From a checkpoint of a small transformer trained on Wikipedia: no biases in attention or MLP.
Each number is 500 + 25 x the weight over its row's rms, rounded and kept within 0 to 999. Layers, rows and columns count from 0. Numbers have three digits each. The size before them is the row's rms in percent of the matrix's.

# layer 11 attention query, 576x384, rms 0.0521, rows 372-575, columns 320-383
120:520486485505418515484503568478495428522525494531471490515479523515499466524512555544529496512479492515538502495473502509515513531500499529532536502476522505500505505515504466495490470525444475
134:466456531530543509474496505537454504529459498508537514492526490537516516496538506531544479476508519488474509493501515505538469527486507470488523509499449498519512512480490500519534510471495463
135:455500516482492480435479479522522470474517521506497509505523547511512461514500483523444518477491524496516471504518520495465501435566501474491486521496473553510471524533518506493499475510495519
135:490529498526502526484506490518499487473514536516501487494575495485484509501523484491439516501487511491517434506531503495504514486479512514507508506478516517545486486532462512482526493522520498
133:514486507493496533538488511486472498506529486499466502501476495537501500479544527466457496495515489510523490507510538468488526516500454503491500503505480503533467436480453506479476515514471485
135:465531504454510532523443480522540481484467527513517501512538513518490544469469509497539519493526478503567499509491501484522453481496514478514490521521511485512500507510477515478530480496494464
139:522494472479504502496534442513520452506504515497447548484485476552497524532477456491516488532532477516543469487520521448521504518475506488520539477485477484465503478523520508486524471457492554
138:458481486488497484508486529493487501492472550515513498534510495498507478507493493519490446482491463488502509514510518514528516477503508474516513490484504511509471438565489519495478499474502477
131:522491525480498516498487490478481505452467502493520490512503518495523486561509484481496515496496430500490495493505488491495496527489469512455520479520483518467472513536493543513480532481490443
137:487478490483484518471494514523479507509504499487490484529522485510539507507506505498473547489469534502472516536482492526493472475495489525480489482456475523520507450507487513511505530501478460
138:472517528466498481497490505510503466503528543522509474483510524522482512506539476513541509508504473539499487519480530426483498519530467501514469489501479559508482468488502488446538478507466494
137:486501466508515505489489507546512481492476502510491486495517486516530506535492490505475469486497543490480515483502476474515507468503517502495548501480500497530468550506523517501561489526500523
084:469515496495521527490517466532507491518498510484519486531512498501471575457472552481460561498534515503522555492474485528456524474504472528485490482547483456469497526529490479495483510488482475
080:474511503531586488512538504556467461517520521471472490493551489485497477508505522508526491545524494511487499454530524519463525461494490550448494489479508487503519522500491479476504473508484505
085:513500497487561454520516515534539528473460516492528527498536471519474524481547547513506496507473490516510507530490486531536502477502513497486452520493523527518490484507492501553497513528497489
092:530529523514486496460481504476504506439504490520520521532512447480483506494524503495503529505469466533472499492491498494473491480479503516471539486513542483491474502534523554497497519510514523
082:503465507521525506445514518461524506485480523492508500517499557514522488503518519484519498526527483540530474494477475560457542465531505479506483536496499500494546478528481519477499494485470500
093:508507456519484517529490529564517492510517502453489485506495503509510503490470507495463525534488507494536484475469518513477491515485484519500497525513490498483494502467428494466492558502476493
086:521496489533500507434516488490501479488495497474520514498504502481507514537503464479503492481512446484493493464525507524485474489483516518534505513522523484503489570499515526482464516504505534
091:485489540487524496499485486483464495501516455514492531493516471530530483516528493538495464507498505512517447528522504475525458487463544511486541496505466483500462538478480476517533536482518487
087:507482528532512530532493539477468485527516516468489514525526547506530494482488490483497520514499511517488487459510494489503462491508445500484479473491507544461538500514518511493455503478492511
092:516494517513546516489521499473489473494483501469472446497538488540511522506483486465531505498500491510500518473471490501529558492500485494496514507502515472475484500488511533501461509506491486
086:465465474486446478475494516485464549521483508517500500541486502481528491488537472482483477511497511505438470479547543508476507497484518494531486502482482454498526507482479478477513510503505509
090:492499497456536480491454501519505503494523492532546494497489519480441519493503513503515523500531502497496480434501474450488487497488485505469471451477531531519504481514459521513488525487494492
098:459496502497515513504511513598511482501492450491486512536491499484535509519475497496489525479506536553486489496446511506485511531500520480453472516529501495532483511495513543480498487527478514
095:480431543451495494499558514537497502480497530482530506528557457473496499540481487487509501508527509510511484526500487532482520509498507457504499511502563521537535553510503487470526465512452535
074:521494453552514495506508491476531484429538509467502525482541519512549500503521506511439483469506519530484538486507487501489497466455499521514513506475552527511478492477491486485500518508520518
090:471483475483515447467451473490531499469486498532511497502475483473497529526491516478484539556494488475524510491482478462446464534479451513481497452443505474450514512489489462523500505514515479
093:499478546495466498475508509490469494554518451505460500513497514489517480513474515493529509490490473467501448501516514497516532496536543495512505506528444507558496545495475453491462458469494487
092:508518501484538508467506496485494511526499517516470472479521509501547493466465502479501533468459494523505473481580464506484487522508486488462545456489467443485470511491522493526456511501512500
093:523481453494480482520529516456515476578520484501493509456523473511522495526480520485514515491480517499461509495475485523484447524521482520520535505528498457517527489516499521494473487486550465
092:473535519477487506473563525529466533510492513513490474495472484519505494504523491496524507525535491508530496501542482460504518492520512498457477499489505493539497464478495553480502555507521505
092:488483547543488534511512505470523495490475515502507550527509541458533522504482514490487556495471501491481506482494496529490509512532542475480543492489498539479504509527468530502510501494518483
094:508516533483497505519499496524515467474549482474488505502516465483501486464473520529475492511469513524489534494502470517498516501494488469504516465529518500466539496517499485461508506517504521
095:555503480525505514473561502500512484545495492539446532469525502505522498515484516510471477489512537504515495500520545510520466476500482529524513513536463553500482499495539479468516499489494498
098:480502438528481514553493496477520497514497522500511524544536497502509453501465516501475471488477518468465476503515499511489511537519506517534514474530506475486486506494527542474497497487522501
089:460496497479506445459444537484534440522491502516504524446489513434483503526473520525478473526494533485491487431505500460513493480514513494539507499513539533485478481479478497545498541474524495
090:509504488485528534519510515464494443517500514515493520510524491475486472496545534453481491498484489475524482474490469468492531488495461563490496505510488517486494470510504475470489533513505476
093:490491511499545480529489473488483525510476459530497506458566484522466480434473447501516460514488495504529474520530496491490494515504479467526512489490482473460514494461531504499482523479510487
095:502538497523504529470508490483489506524497511492511490471466498487474521502511510456498565455494528521528501481521500448510483485539501502516489488496505483497511503479505483480445513498484474
096:509484499474511496488533503451541496474504498519513472493515507538517506523467555509481488546498487499483520524582466493460494489501490533534515500504538461512529512551522502517491508523525517
097:531493491511505505515452495481547515533531517498512516542456506478508524480460506515536472482459529533490531490544510449498569483536476519510483514502481493500488422523463512508521553473500482
094:486537477515517490506483472531495493475486444520506529444502513508487504489495507512501501532503502501535509514528462515493479474510487475512535467465483530471509458483467541521552530481507503
098:515502531483543484492511482465436518514501505508519480504487512523422487530479499519509517496469465462529531457475468489488504526512489527497437527501509510477481507525462484476481488516498521
079:499482480484503510511536509530481459494488503459517535522512526472492522522480554519507507485501539506489515526492458486458491450487512503492521451554542494477499501499495464482452483468463502
085:510465459478435500509520494551480475493484521443493518530513483519472458494465497531437483505522483482494515474487517485490454486471506516478552525483499479497497510509450478509505510513485504
078:517491526524482456493540498543498478484459562497503529568538491473536488507534478505455527496558509520494499524460518515459471499470496512516456478480535530465495487476474494470510517522492495
086:471486481511537480456518521511493507532515492497486501518469549504496507479494502503536499480482484477521516477500533502509519505529484479493484544515480479492499500510501511459521508514546492
083:482452537461509473521460509528478500466513534533530486483509502536496507489475499488520550514476459462468516486498478509493497486491483507512479512481498535493495507474506474491512516491501497
083:539496469500457475470503509498532491508524496492460497482531536494515521507484528499464499490440506489554527495528476526504516494509505542492504483509469474490510429466497482462546496483511470
087:564487498536466538489502538486544478518449556527491492476485521506565504508546505546514515511473492492465468506490498536504510493484478487477509541486508525460469500511534502492504496473492506
096:536525541552532533495523531510520444502431469543515502479507476504515503536491492493486557509562479480515503505494509534488489464483542467503497499517469493497506496523497466502474423510496513
089:488501483498491518509498498503508499437529473579469501503514482487509518521519523487463456489476519506529490501502485506455517539525486504501485487493528509502485493552503504511530524494503471
092:504484525522495514510567496471487531492503496475501518491519549541529499507522493509517530522500492516506491467517520522482522471487481515537473528477513542484491485542497496519497518498512476
089:545528499499504540511517501501538515477512493512505535525483495478519484515504483490540504502495498480441518530532535525542501466528439506520490545489519522498498520493480492494518431511523506
084:467486541511472465489525470487515528516475496509537536490512502484479521518492493477520503526525491537500498479507459534548513484462486509477528544478464512520513515476465505512496531500540498
085:481453448511455480482503543483480499507481502516531460486477507507523485530461524483478494497489542487554499470495524485543475498443498504500522469499524523530516533489485520518448464456510502
080:508492463521533536477459498514541490496526507501496558529527530499485454483498511504476490459484544474464522516506518528513481507458520467520508460506536489489514500502540475472489487474501530
094:569535529495521559520511528514546509507534527505486483507480527526527518518476521544479498492487490487488485515490518466518505493489518503497460461521531490504494538571495514517476516496478493
088:458475471519516446480484482495485550484497492495497474443495472532504511504532504494464479521494502524522480560522485518505471509515497509475480497509496548479491512447520469498462543490525488
085:527504495525470537477533496491476493494492495486469528449499521504522504508469524440492483457507513453506538524490515540514491529505473516490532481489515494468486484473482523497499514503457505
083:469502533459521472465474557486538476511487490502539475509500500490483500577527533508511519516486468484504488514535487482496496494476511504502523456487507512488500532480528497456484506506515505
096:507512500490560477475503499498521484510482502536546467489467472495455493569473499512538488513520459508511495528519529492548507497515552490515488513481460482511489506512488513517501519526472491
090:478492516495542482489535511508451506541503504477531445474515524523524502495507479484526489475526489505483503484473505515487515526502494532528500498527458451520511502490474488513507550461512505
096:504485529521498513488504505493467510517478494454471476503512538510490444527508513462462539504504464490493510513517504490483516526555457461461528469540552491486475534512480474495506516480529501
089:451539511513464497500498477498505520533527474522489473475509523478467524482543538533509486541440493471497495534455520476509478512529524499509520512459486517513491477518480513529524483531500505
091:481510474450475434557487491490478507532496470490534529483521470495464526498462502541511475481487527506498464525540497514483467521504523485503518516507439503508472507483465517535441544520509488
094:488527484477528543502487473464462519475520482506452528496499473526539484431485543505495518475501510502458494537550509520487453537530474529464473504474503509519487473483508459500495506493513501
090:458474488488456530513476486529548495433458515454487518514487515487504505477497496459505463507476554511551508541496479482498519531456545505486509521454531492524511474503489495532570505505520522
098:511525516474470474525478505462517504570484499527507488515429549503478517458525492450495534508498491480496525517518491485488497474520505504468465469488448486507513515476477496509513502545504511
094:490511484509532485511484517481468496528466532476515490460495478542474489516515506552514489484506447568454462511493503528496491499506514484507516519484481538494521475523467477523508500496483484
095:520505507499496484532514469490525510542510516478502505482464472550502532508503468515484470486497499485523506477515469490496500477512506462487460483512477466477480515561455460491499455484445501
095:488529472489525467476534523492492461521510453504527545500489476539474503535518511447489474534482508509461502497459524462512519525495503515498535487499496462455493500502512494479477547460528507
093:510493547455530493521481476478541513461499467526505476501501446510503510511481474496550532507488527525541488463485488475528494477518497538508481483504503479461434514509508511498483481493507511
098:488524473496487507500496481531508520482432511500461486505505497460501528532451492501460517499485493517519489532520469542499515473531482488493489520477559495458457447459541500494463496524493507
097:513515476542503481501499494538477513545529462483486550467510524455505477520519516510506459512437554508489498462475532514469493492499490514516460481440544528505525479503507479530517506513478504
077:519484491512539485533501489507560537478499525519478510489528485521528512520514472471489443528486521525477489478507498478505505482534490534493496490484484497531509510482515489528491506510505541
078:521497485463524537413559467500493500539488522544485530509521488486509521488545503521535532496510495488515471507532484516492479453475517478477538480501491476509527484498482516560465527491533499
074:490478524505519536493498479489520462512465536514539508515469520541474542480468500500506492505509471490496534532503547469540520513500497488490487525480492517504522481484482503515444477476500507
082:496546477539481504515535459485437482501490524509541452508538478502518493490456520534484513503531456499499516545495487529487523545513492509487550519514455489534485585519531505515512487522467556
088:530438479477483469502488541533498499500466537471507514520501487506517505498496542444496487512509481461530509491472549564488500478473502496518513541497492517458509499531488490479503468487486458
092:517464513487517544503492484494479536488469496486491483551468487481527520513514454467496482508492485488468502525500520462471481510484484524527477531540525536453510516470496559495482468517507484
091:538460509483509452513506524507578520473548468503472515541519487523500506534490490487481504508466525474470482476523483484511504474491473522495486476502522498465535506480517495496527512487539486
082:512500574489488500493512462449479532489469452517529449515516467513534481512494501504536475482522468496493504518506528480500490483499486484513507546524529480501485520507513499455455501500506506
093:512505495507450479529519492525526513453511564474525514511460505485472504517496527487514507527492460478524508510518529529502489488534534500474487471480497484543492527534511522467520499516488513
093:538463499525495497507499485481491469482518515454489503458548483514498523514503489517520516495518500462518443513521514542485514498474491499476505522520489472529493512484479566433511491518509484
090:538505473528494516524502523537532512507512507443470496509559527500476530500505449525483468495477530517516493484521489493548486505453466479490535466544528529503505492493535548471470434518465540
092:485475446473482477466485483496507520483518469539548510495530526521432502518458542481483487542482521525488484492481497499502517481525501480525502495503510467489517449476484585551470517490482480
097:548534507548504513514478504488515472506481500483499508523497538538486500498539506514419517500509529497529454506525511523527513497481509528545530456519487491472518520501468504499467413468524502
084:508511456536527541525516484533504525494509455482488524467536486481536507491485501526460475499493521523507478501523505494500468511486536487558543512525494524462468463487483547495502515488479473
098:498534523493539523508458519471475503548469431513506472481486531490519479510507543498537451522486504533497463533551479491486466516514504488498541516504526461535510446487471469511476508515518496
094:504532500509458498527526516499489442471482495482486556485545513490475488498509499513474503500436520505529494514517520510508541494526570512497435479446557479508481485507502492518514479529499495
097:493460488528514482518525508510510488446491484513494538492469520526469488509493491480496492501513486501524466493456470515486528515496474544496466458488506518526481521489507527475518511519459502
104:479467497502504519552473506526520507482536526473515502498543492499468522511517481473501485514457452476475485517536518508515516490521517533518534486551491498456492500551489498474511492528513441
111:502476525514521497480546482507484510529485488465484493468495481474500494443528453523554545531499518524543533502501508523501477527456522505477495477556523533517509440463479507490571496468533518
101:536507495523509527462481512503514486504494526456484490481525493501490516521517544498498461511530472502521531498524495528479490479506486502501485476519483528498514506498530536509530484519505495
115:478463496498472527505490498495528425495488498500464476496529459493520452476520499487479488510512482476557513487530487520510503484521549516490482538525490473507484483519504521507523517479481483
105:508469453492533507524489492516467484475495499529498512499507546467490491530495545467483501501493476469465512512505540518510503474551482513507540508535486456510471483480503479524482527519478494
119:497514486520519515491488492490535437476472502421512542519525532514478499476484484515541489485504520527545470543483511476448548503493495475504555465543489502491486499509503487529509491510465551
118:502497496497491506500472509475493452504503484531551518474507514543490471492515472545481476514488486521535438519536472434488479515482508496488487538555447493453502494468478511522485490483504510
118:460491509536488545477471514476492488552511499506515498521471472495504494481495513514506467472476512450468504482503462482454466566486533523534493521497502492553473461503462483510477507486507483
111:491495511515431520519474512526550496499511536499520522518524457528480518515505458482475470514479520533505482489471509508533524464483481512475532469481533500502480470495521465493515515478469531
122:508522499458493515482514527529453499541507523506514512502542487518480477534506502475500480470490512484441549537533497518509529491476511475490524522552492477493491493445479470507524527467477485
119:459491497524453441508506532485505524483504495470495479470506493489458513492563479487534522550494488476489535508464439508474526502495472509489527492515527474463497503504517504510536538487450508
117:496482495519495550449496490495518500479467541507494474523534492483501486526471517485464473497523529487525525494535499491531528487454487517470466506488501451479507530474515509510492543506473480
125:492518479506517479488494492508514537485484530520486479516477498527489544528522473497520473492534477502515511490498468453477517477477525535520500517515457508500521451469517531460565454513486502
123:493527499503473571499507525504522480515528502497495557486511487521525527492509520484516486490491510499519508516535511476483496479505519532488551534493506492492461482531446540531483514502497518
123:506497457465506501547491501479482493499480488530530488514511482482531513489459527565514478526492494491479515503523492550477507499526505526483488501496513550504520481486527461512501498523533464
074:522508534478506531527520538508502489514497504466524515541522516488470526500503543476513513497552505513469526510528525516513533492472547484468446483520479484496501519520464514469509463452521485
075:532526451480493492513503491516492500481546467541455438496440539486533502535514453531474485540495491473519463490471467470492481494477520513497495453493495512513522503483552461491457508476500538
089:468529523507555526497508474540485481530504550493496501530451462510525487499532500483522474469533465497489487511451513488534525504502510496488504486528523497495478473500497510535462507502485477
083:503494504551499488534469490460465476499512491534510484476520470552473500530505502432456469484496496527501529489545546511487493509488486535503477527488531501530512501513520499456515472545498494
078:491464493509460487534543475531519476498489530484518515539443529517480540518519499509491484508526492509505490524505490495498446487497502465507473503510538478504458465516505474584502488457468469
088:474422534476547496491500509476478495495450498512557543505488511473524511475473497528471538474554510524472545501485486490512498483505486519540555549504492487470521525464482462498513430475522509
084:499476532506484516460495497538566453497473518459514499534493503538470502455527523503527544518458489512546492477547485539480465510482501480495486519488503498493527485511497499493530506478488483
091:507480516544491504544504487459509508509514503516486470496455473492530495510511472481447503548502510490452525502464523535489489508471472453510494501523530526512484551478491476484488480499489507
081:538511455482519533475454497511509523524503503501530462528490506500520520502501485474522506502522499508511524465455522462475492483516484530505511496550501523465503530505522527478451528474494481
081:489521482506489523526511482505512500477498506498475448524515506526513498539510547506529509506467514524450507505497505485520472523551542467462545505512494501474498459498517514517478528477498494
092:547476498484521494461472517528482507530509504494454500512466502499507494469482485476515528480537508489500476511510479478490494504520477458521484507488539531495499485498512549454513492482486514
091:534510571506539543506481485522505487504461475503513499532472488526548485546498474470533504518535484480501521480509479510472501485468484522465496539498494519490501513491467499482478453471507518
095:502495495504438515459532473509509462511509499505504502493471514513457526485523551492510507513543519497547496484506483500501501503503503507477516520506474558497536527468486532441510467464543492
087:471490490446546507509516469541524504510504547475496557560458513543494494468518508503502481463509503547528482498459455468480512521485498459545490486446550474510500490481524481498528500496506531
092:521548479512502530486462465480505505493511497505461472519456466547514516493489468502499471459508478442515535496527557491549505458469512541520540538516471493524521528475479512459524484498530489
095:469506472464487518512523465480477473528525536475506505505471484481495532486531523517581465464507501494490491546506480469535505496506527551539512498511503462514483474487524480515498557453483509
098:522472506505509491443476471528531558502487510514489495515516528492499481504533480490525478516524521518508466431489458498477523528451511501465527473467500476505481497489511536457510506468497508
096:521540500495500454466497498500537474496467521497481460506488482481481491478489473483507513493514513512513477473497484469499491523492498532485540516502462486524505496526478516516472491500520465
100:469497458446526479478519481480500474513470523490475504505506506509467488472457536478501478472526548499503477527519474511508513498483506485511536475519514512522513458459530512472525533523474505
111:503489493490497500506447499488490528530506481507522499479465497505504495498516520496487534509530506513493527511488480485477436556479513525500530504525515467514495451461479510506492545476501506
114:477488486481475502540502426540535490500505502526487499473491531475483494522519494531505441493471514510467506540480480488510468475498504530508537503531536513478503420488488513524513521467476485
132:483510490501513494522437496477460550468499475472500498474503455555483470537489505513475526458525505541481471511483516538507511483500452525468477521494451491506475494505495530512489529525475521
120:524487529517545450523473472499514514537490469484474476495496456510472536477472473459491481528474517468461457526478506502492494506487497449513511483442516520504516545517515507479480462505507488
113:500513517456525487495482478533465474473461519518509505552501485477490508505535529487498513523532495476512492479525487518502495505519520429514523520530497484508472534487493519454529520477474505
120:453522495501469522534477511528525477478494496494489510527532496499494528473519514522471510510494506499535515479527480495481498481473529459516462537484509486528522521506472512540539522513483480
120:441486506456526472464488479521493493541458524504487503462465474488530510496480448507544511510508470522485551480463547458489476511489495510496482513522470486497486475497524530565508492512533517
114:517497494510497485520526468474520450520505497443538584458533481483449508547487523494517512533496477488496488515494516506500536527449569483553512522456520485510513521490465493501491512481486508
128:476446511489482513502484463514472504474503481536512484489486516533537487514492496506509523481488517448482509487495527518476462482510465509519473535499466484536523512522491481522527491535509522
114:477484500521488501548494492538483497528524488535505482508496480501487483515527546461511517497512484514504457489496537531539515497476437496512496485475488494498510489466477523493484524531506493
121:511507520474506526510499473503501476518475522488509496510512500488492510536509484467524474548502495490464493495507515481531472487503455479512457494498468481541484480522497507523460478490537530
128:497499535504506493481516502540493561496482502508547489500473532503521469465459491499501537488461488505520446537508476480497492474499495472494483473490567512510504500472479509491499466524487532
119:478516484524573482468507484504451498527539474507479467447546488512515519582475491490490505468459510514475476525486509517569519484495491476540489518469487501509516530485505470502538518433493495
077:490508506544555517541515486443525507448522481479495466478489474530570453529500478507516491538515517513490481499503515493514483497575528460499478505490515563515477449512546532534474447470481536
077:490491517532515509481491489457544493485507470497492488470469501538530448495489507514513510547507509490464496494505518475507501542563526476506491505445506551497483483487510539498495493510478523
076:500513518498528479501514510450510529485497487505532470537487478503517501470528501522548474574483509510528491489511463464516497524571550467496486500470515533513470467484512516472508451502509527
075:513508499557524486520520515446523509478558483536504471482506470502518510498503532536494455531503508446456495516485513470492532495530572484517477462507548540483501476489496532510475514496523506
081:464509522482481520484496489486520513531471528535465514530531518473549489464497451479518485532565518531481501535503470527485477464506464472506492570510537533541475508481508505489528513464521520
075:515498491521444496504471486476505477549496525483468496496511494476487447489519498460484527481549512494477507529498470495504496464486490493515525476549485449514486511480503479481480494454507530
085:488550511529535502483554473498499506503504521493474499517486516525519454512495495480544462502481491488520501518503518489491487505515515522519461512445476510522460478495512541486501504508492490
080:525514503483512513516506483515541492497471479485493469458468485508493445519509470516547487525492525520430515502523507446462489469495458464478488509505536512474483506506488484511428530496486516
083:493479471501504499499476513466493516527482526515486478501545550516518517433495495475484545469470494507521555474487469529510504497502469498493495550492508485472502529533527517474550535475490480
085:521453533493539541485484529550524474531532467491484480473497514491483496491502538506485477477467501495481498507516499487520458509506495486502521482552512495446499523519543427542453554515505503
094:511462523478493471481490514515523475518484512524479515522505502492518491489506519503501472535512531507539452553526523450493519483493525504470512501527488498479502489461536524455507492501489501
098:498516476495509534538531441489473533521493526445486493465434459516485485500512457509556502529520514498487539518504512558476508475465476459523492530468528546506489486486493525483491516466478544
095:521515481504491472439525507516504497501485498474465548497504476505479530467506475500493501506480504478533496525521501490502519467488514523511519438509482538508502486473491497486511476514503462
083:551523482532441537565507476462492482497545508496499513506517493514489560513503488520501494521518506467514512522510501523545486555519537483550491590494480501497474491550515511504536529517488523
092:498486510480497531516554466498440531484484508481478498524474507526497492471504511459516488475511501513544506566456524519483509494489546493517530511473497484500473454466489514498525536526487521
088:497532518504520508444501524481528477496459490476522450491511457492508471484488517494526583484516495516504530478500469512475501497495481516506461481499452489530444538506513447538478526468482512
102:466513535512512531497503521501480455504501480499514544505503475485494476596490510479509503500504473463499522521475482472481502529528523448508504491473531507516472543511510488534460527486496532
100:545468453462466479487505456528473500440492487531476515510496454558496509516494500470476510496518474446494505494500555509517558483489477509517462460482460489507517475504496496495496500525490470
097:498478526541492485501502480476496494514490469506515512486455502515539488488535438452525468527473524496574496505475493463501513485482503532481471471483527461478482562492528485486560505508441465
116:531490509512510497501505498477472522502469485546493483523463500527537517489498527511451472538508476491500483456506524471479513494533493495472495504484475507501507538468480558540483483561562476
113:529498520530502464488512547470467492468482504527515526485486505506509501527517527513514559525519489500460520456495482480458483554523467504462490487510472543511500544555521469537508481523501501
102:483474513497505510530488470556495500550502497500559492480503525521529507566548484501485475499518496521491460505474524494495507506486479474466449507464474469479493477507501480536514489521523472
108:499527513475517505529469482503491536513482515532512465511481506512513476484506427498509534502458493535471502531472521471510483469522461489472477489511478467519491548479513486542513487508544486
109:506508528519488535506495513560536445490478498534518489532506473484509518477534492516437493475465497519486455504552476502518473527508500493481466561513527481518485490514490488508495508510454509
111:467512501493517492458461463503490514469472504492481496488442523517514502489529472520479555474517491469515516478489468475497520536491492484497503483512437448491462521474507507507476516522506533
118:486492484479500493530462521521454528476518494513470457501473460497528507533493537485517502512494496492491483479505507522523539436496478499492482516454498487498459483485467508526520529500471533
103:473493503509465511497480496489516462444517512497506480543522484537493475502505452514488466483535507501538547479477505526478450489458447520505478496480486528497513471492503519495494531515481468
106:498540479466495516485515538489468474551491518498501507500474491499547469446530492503454504542487513512492484482521485510505529548553514477463492492498472522489496513482508468516512516512530482
118:462523470517435516555511521455539485520500486516476498479495463518516480477482474522479488472486514491520509476532545472483457478523499561483512528490478512500520480520492540518492548503525486
116:512526490475486494514525497445506460518496512477502531505512507499488483525490493511486512505531500487536498559482503505492549476492560474469537504483512484481463526451517510447508485504496494
111:497471512486479530508492466526526492499510510518524504521455534504528467444531551492532488526495494542531533475484491483470500553481493560490499453527509492547492513500474469479523487522492555
109:536491515526510480535511522518490539543497523466490506491497493493493477471469479531494503508468553467496472542503476471460498493539495491482513481484523550499491534485520455503473534527508508
079:475530515482537485487514494533490495474499509490496473518468532518547496512480489547523497490500489539501502494446493477510481513500528476517507506434516509557464482506512498510503512502453503
073:511515514469512486456491509540494522448500532493537501502493543499506444532502451517529521447506487534528499507435506502481509501500508500499508494448503506520463489502527535481493511524467529
073:467508474456538496464488493533511512438486527498501544487499507527450457503502482513529467504496496506478508509437488490533476530496520492472495499456497490518510457508506530443513473476444500
081:506458510512484509500493488479501501482519470508514501481456504509544487519503479503484520532513509532473495483463499468482511481557530458489437491434473513514517465485478557510479516479443540
096:468487476468495511498479495516476501565526501500544473487523498457484458480509508508455486488463494488531504511512509546457439509443480549514515539508502470487492525484465489454561501499515480
076:489523502536515505515526481434476482459543487528525483493485491483505478518492532529510440506501497487507462477509501493463535507502578532514458473517525530499468478455529529512489492506509508
090:485472502531502519527518503463493537541467525512501517453458551474518483472520478465526503541556522495486487475486512521492475493510501470501470534432518533494502512491446520497538520489474507
082:487461512509507495479466539539516491473454485490495496509492500505457517492480507476475530491462484545506509460495499525528488500485459488480485500508483507472519511537508458519490528502528479
077:523496532519471476483459467497484468485489501482484529510530533516477467557498527523515506511518483508495495491529504524508511516491534485496511507540506503497484496477535523498458512507507510
093:470491510496518492486502565546475473525493508480496486514445500499519483471526435492517503497538521539543482499502507474468515498455468501470481497485467493501521518477452506532516525495462497
094:508482526538527515441506484477530516487518476515513490472530479494515471523514506506511470490483527487505452529529471483448471479512519496515521472498524489516508486452493487450504483475520504
090:479477508521474503495472515530504532501512473488501450505512525505508518485472494505475525486501491512503536495439484459517519492508495504459471535512506496499510529525542464556522510493479513
087:498478458522501506541476466547465512475499501525525399495478475504511526517515490486512508504457492479468493487484502494543463514477470486520537465539523493459457502547507476527483514493512491
087:476500518494509520491482516532523530518485498504513534492523487515504478475499496467520465507473488516483518520482506480510501512493530499512501541506547492522507488517497456503564517515444509
095:521492474490493486513501524506479512488450495507523488509556472475518530515509497549501475457493513507472502485497534520505473468516559457500521561482498484485501503516525513519518525516475511
089:523525519542491512502502520450483480508522473503461520499526518495486516492484482516506486510481511477541494483550499493514464465488494503506535514493472550512493485459473542482497470491547494
091:497528514529507505480511467558519475518487521488539492482516549513533516553495513517478533514482508474502491466490518476527473505479516536483446511530516495569515519493494471495515506520526515
099:537443494518520540510536510473519515535548510510467484511459485526493476505517519486492479478516531493485469496516572545475499487482511536488499538474503486501480524539490516479491497511503471
101:500508488515487513518474507494476506509527496509494494499520467539508476513475538531469481467516557522478493478507495502446490510501543465501510457492459508523487518499493492522491458502492514
107:496465521527465516520492486555499455531513460475516486541519503483526482470496459507468497498501510449488449458513521515504475468506543523482528532475549515499510491488419583493497481472493523
110:562465497487483494453539475471498514486513467479542518518497520499524501494473520545499517505519521509524470513456500509494519547494509518482501455536484511495493469474486529505484520473467480
113:484479492501486514501504484511454583510496503494510487475434508458471490474508506468463547454531485466483521495492491505501457514500508509481501511528457458483466480457479491478487544530522466
106:476504482541538478467519522535509503500495507503503488479480489546500494494524483477506483514471471520502486515446497517501527538502496504496507460495495497511499517496470446484508493529483514
112:509499505532481517515498530519501462495502519483515493515534491491508502526506538476490479459479461529506509530477432493475519519497476446493531502512490500498487503508491479482519496439505534
120:534521479509488465485505496507504528496503477490495487489535483528460522493533499504506472525481485505523467480469500486518465532472500458475562478523507514484492490507499520496510443470544521
107:522493505493490500493558497496541492460482530508515537485506514502504456503492498495479466514470491468529458534515548547502500494515494504515499494500510493550477511500529469475537460477489491
109:505513502497476506492478511496532444520525476483496523490535491504495508505529513520518464551481483504502475485454503484515496515491537513529535542471539468462511473496449518483524479432431462
116:498497501521510499513495438522521520470531499492482460506501508497503493493506488494471455493474515512504478485508549520494523463448510498528477474477511471490527520519477543523492516517464497
107:507489492500493501513496511498486477505486475538486527477534482486488520516519513567541517515533501545504525530467546485565437546460491449508513483469486508487526502494529500505475527457532542
111:470504489496536474525480501521508527485483487516481453494492471469497476499483492479489496510470475514461546498485465561513505491493447443525511510480531480499517526514465493501510483487482505
113:492529501497483441507478510488512507516516505511501486466503501488457498494485465476523542486494508530564494482515479513518489481480535505530511462485486530493511486478509522489559496491482458
102:554522523531488500463471523505443545491532480492494533552501497485499520438476470526475546492478522483532488481490509482465497493528520486458499475494502504512499490469472483457479490500490519